config = dict(
    norm_eps=1e-05,
    rope_base=10000.0,
    qk_norm=True,
    attn_scale=0.125,
    parallel_block=False,
    lr_mult_o=3.0,
    warmup_steps=77,
    decay_shape='linear',
)
Each number is 128 + 24 x the weight over its row's rms, rounded and kept within 0 to 255. Layers, rows and columns count from 0. Numbers have three digits each. The size before them is the row's rms in percent of the matrix's.

# down: layer 4 MLP down (transposed), 1280x640, rms 0.0616, rows 1126-1139, columns 64-127
# gate: layer 4 MLP gate, 1280x640, rms 0.119, rows 1127-1139, columns 64-127
# up: layer 4 MLP up, 1280x640, rms 0.129, rows 1127-1139, columns 64-127
down1126 104:112069132095158125184148137125148108118131150136124187146120105105129118122118113112134139147119143130159136154186166123111113094141113173130130131144168128126122117146149124143145124140130111
gate1127 097:143120151110131138105163126139101117145098113116131114153105131088129159126104107139129141147148078145110094114135100158098128060131126124142130144092133109159122119118132118123103108138108107
up1127 098:122129121115155102157176111139157131118176151144107085132129123087116177091149074089110120124091099126122155126145131115091145144109106123127149159134122105173144123119132110144115152130119086
down1127 100:137119166131165139153087089125146128171176124157120074086126137127133099060102138137155093108103094131119117131128124121114162122108133134122109106105114139141100120098096118087076100137166122
gate1128 099:123177194186121119135170094147153170133111102102146125108132122141181130135145124155149083108122142080167123171112113118154083081127113155167090144102136126140141117180103102124136142175147140
up1128 093:119106127149145189163136143142117110126143110127124120165112119137127122146170095112119172128143124148109109106161145123104176134142130104086120084103125133127131152106159162157129122117127106
down1128 096:132148128111109093146085126120127079134093117143166101139116122115160139152120144137091124144130135127144120139083145174127131151115133109156125167144153141109116153129123140181082154125135169
gate1129 101:131130117126123120121120168144123114135109109145135080116172118158114149090119115132111152137109108098117150113158082128151127096129134138173135183097116142135124129165134151100110115165100121
up1129 103:109109140145115122118127084143116133108175135136141108134124130138131112101148174143145108135120146123129112135149124118155074118140121100160106138157139135122135116145118104098148172139142114
down1129 102:153117161137097092117097122143119131143130110120111109142135174111142154109138138132083133106077119136114141149158105155158176109121098172174095136096121138077117152160140087126122102123091109
gate1130 108:176137181115155111072156145180130090118078167124146099119122126087092117123129117139160106127084100107168134084104093121097162088113135183132078131109083102120119135090117122159133126136135122
up1130 110:133127153100126122156122154135128102111082163123124140149132113192111106101085136144127102151122113164134119098152094106147122140153093151161145172148126141171109136125119127124147108101102143
down1130 103:122168126156124109121148151069117129094128144158146133138116117161143156118111154117172123118159135155137133101118109119129148158118136142090096127129114104126076130155130150095094103165133140
gate1131 105:103108179105160096098095147124140095105127147152128130146134115121112077146090129112107127067093128140144094159137144192083106156108136167122179122108121131114095143169162138129103145101086107
up1131 105:139114126127132094133156116132158132138115084169087190118135114161077135115094121148133144145074138152111108139089152130132123117133167138079158174118127110116143126151141147134157096098128150
down1131 106:087159128145150124147106103124144130116100125163105132142118101145124126129136160122148140127101151074133122101106153130127125123154130087093134122147117130103164122127130151127162117173103161
gate1132 102:145125166159158147179123113097115156129135131118121145188139132105094143129140099093186118158150129148128191112117126105120125090170140135135108128108121112175130142131133139128168128109145170
up1132 105:133112096117104104094151132146113092177126108136106145163093130089162157133116122112137134141161170101107143198142172118108139162115117083126100123123078146113147107086092087135112131157159128
down1132 102:142107123118115113122154073119196133129132132135120124162125157145149168125175130136161136105078125097153146163128101089134113142138086100181154119162114129107083106120113131152116112125158139
gate1133 100:112132139130182147151175108191127112128137153118118112124130158102113111144124103118115132116144098165137181133148155153166124092120146137065122138131171117116115112092174110077100086094081143
up1133 100:128091121151119152112147136147128162130141079116129112132165129114134190145109124130152061132105119171119074131097157146139093164107141128152126132121160193101114115117144134088135101137148149
down1133 102:136114153157141108146114063143111133115126117120085110150115144092130105153148152109133102173077090132106112120092111128111166138132098133153101132166123160101115183098153092137119115109102162
gate1134 104:124158129121143110155126086127152100132063134138119135128124125124139102131127178114167086174124118114151109148130134124134136135106142124112075109086137077137105138169157134157159121147114125
up1134 105:160168133122131127160133110116153114135120125113111098129148159097121092134124142153136163091142123124151132132133143122137137136141108102151091122153156107079132138180121100096154128140173120
down1134 105:127168129113133093139106145161117123112141129158131131119157169094156138168141166116129127160140111132132083132088072164181131150134132128060099111086113123120129140129116121146124145143111125
gate1135 096:163120114091111115169175112142089132119115119120182122177103155121134132136110109121089113111146087113174123081123136133132108144129117114120147127131112132167144154163132124109125094128154112
up1135 095:125094092128093107125121126114084142129131115144127095134115085113163126131108103130118140157137084132122106127091093143121125106168104098104173123136147145124159130145119103152125125106171126
down1135 095:159124088126159128159144102137114151131134156171117119124105122142159141144129104119155084092122126131131082164103138086126158122123158124132126163123098108094190123120132113184142106129141135
gate1136 102:139096111158129091130098118127173121151103130147154127128113150125158151136174143142148094150122193154139134135121122149113145089158145094129109133152136166146116129114159107116113143107143110
up1136 102:096139103135098153099143116122146134138125101160147097141168087036118085122141101136107111144142174106124141154155125124118153123127108139117123131113101104173132112125084064115144168140161125
down1136 101:147128133145139131119134150130149121135121139137167152137172116080138112136127110133108128144135148147159132124128084123097167123055135112148107130104088116151103080112144143099104121118142117
gate1137 097:099125196149119140144099125073120104100093123085120123143137163132116109112101165109097083111113113120138129142132093143133137113136108098131137117116109128094139119129089119105148100108113083
up1137 096:140130147131138129129172123130162129093145176140145105119105109127171149179114102107152176120094080110163149106116167145129126134146143153143105094094124164134085153144147158151169092165130140
down1137 098:104089135127109142147111159092149141125124156169166067120143126130164118162149147142115131090150101152164147118135124126082165144098109106159127133135118140097058135108099122091131143101147154
gate1138 099:132106087136123131115105118129126133134127115157166097082147120128110102144126160142141042111100150113128110143088161109120138133150112148145116135160145163133084137090116142146141133128149104
up1138 097:138117107137139133087145149127094161176141149109098103139136150121128160149130161103107135133116120113116157134118099165113126099147093084150076147123111094119148143182128109169156132097132127
down1138 102:122158074120139115121118141118093141114167125160096126128102138073108117110147146130118157146132110111106127112148130131116139061119159126174166130125133101125153118147128131127164114140155141
gate1139 104:113096127086139111122141150126085105112152176156125155090102054148122137159138119157147107158139079186131137085069134114187145108134127145175119109104116115082130128128108129153119135145097144
up1139 102:092115083129125131121132136104132120135161124062127110070140135116148115139101121172175131103171165131171149111097129126135114092162079103170151100104135095141130106133126136117129102153100127
down1139 105:148140119151142156144124130133109123117154130101125111127124142151127171128093158124126138145129141117088128113102112091134141105155098108117130111108132128128160118124130121141105099138146094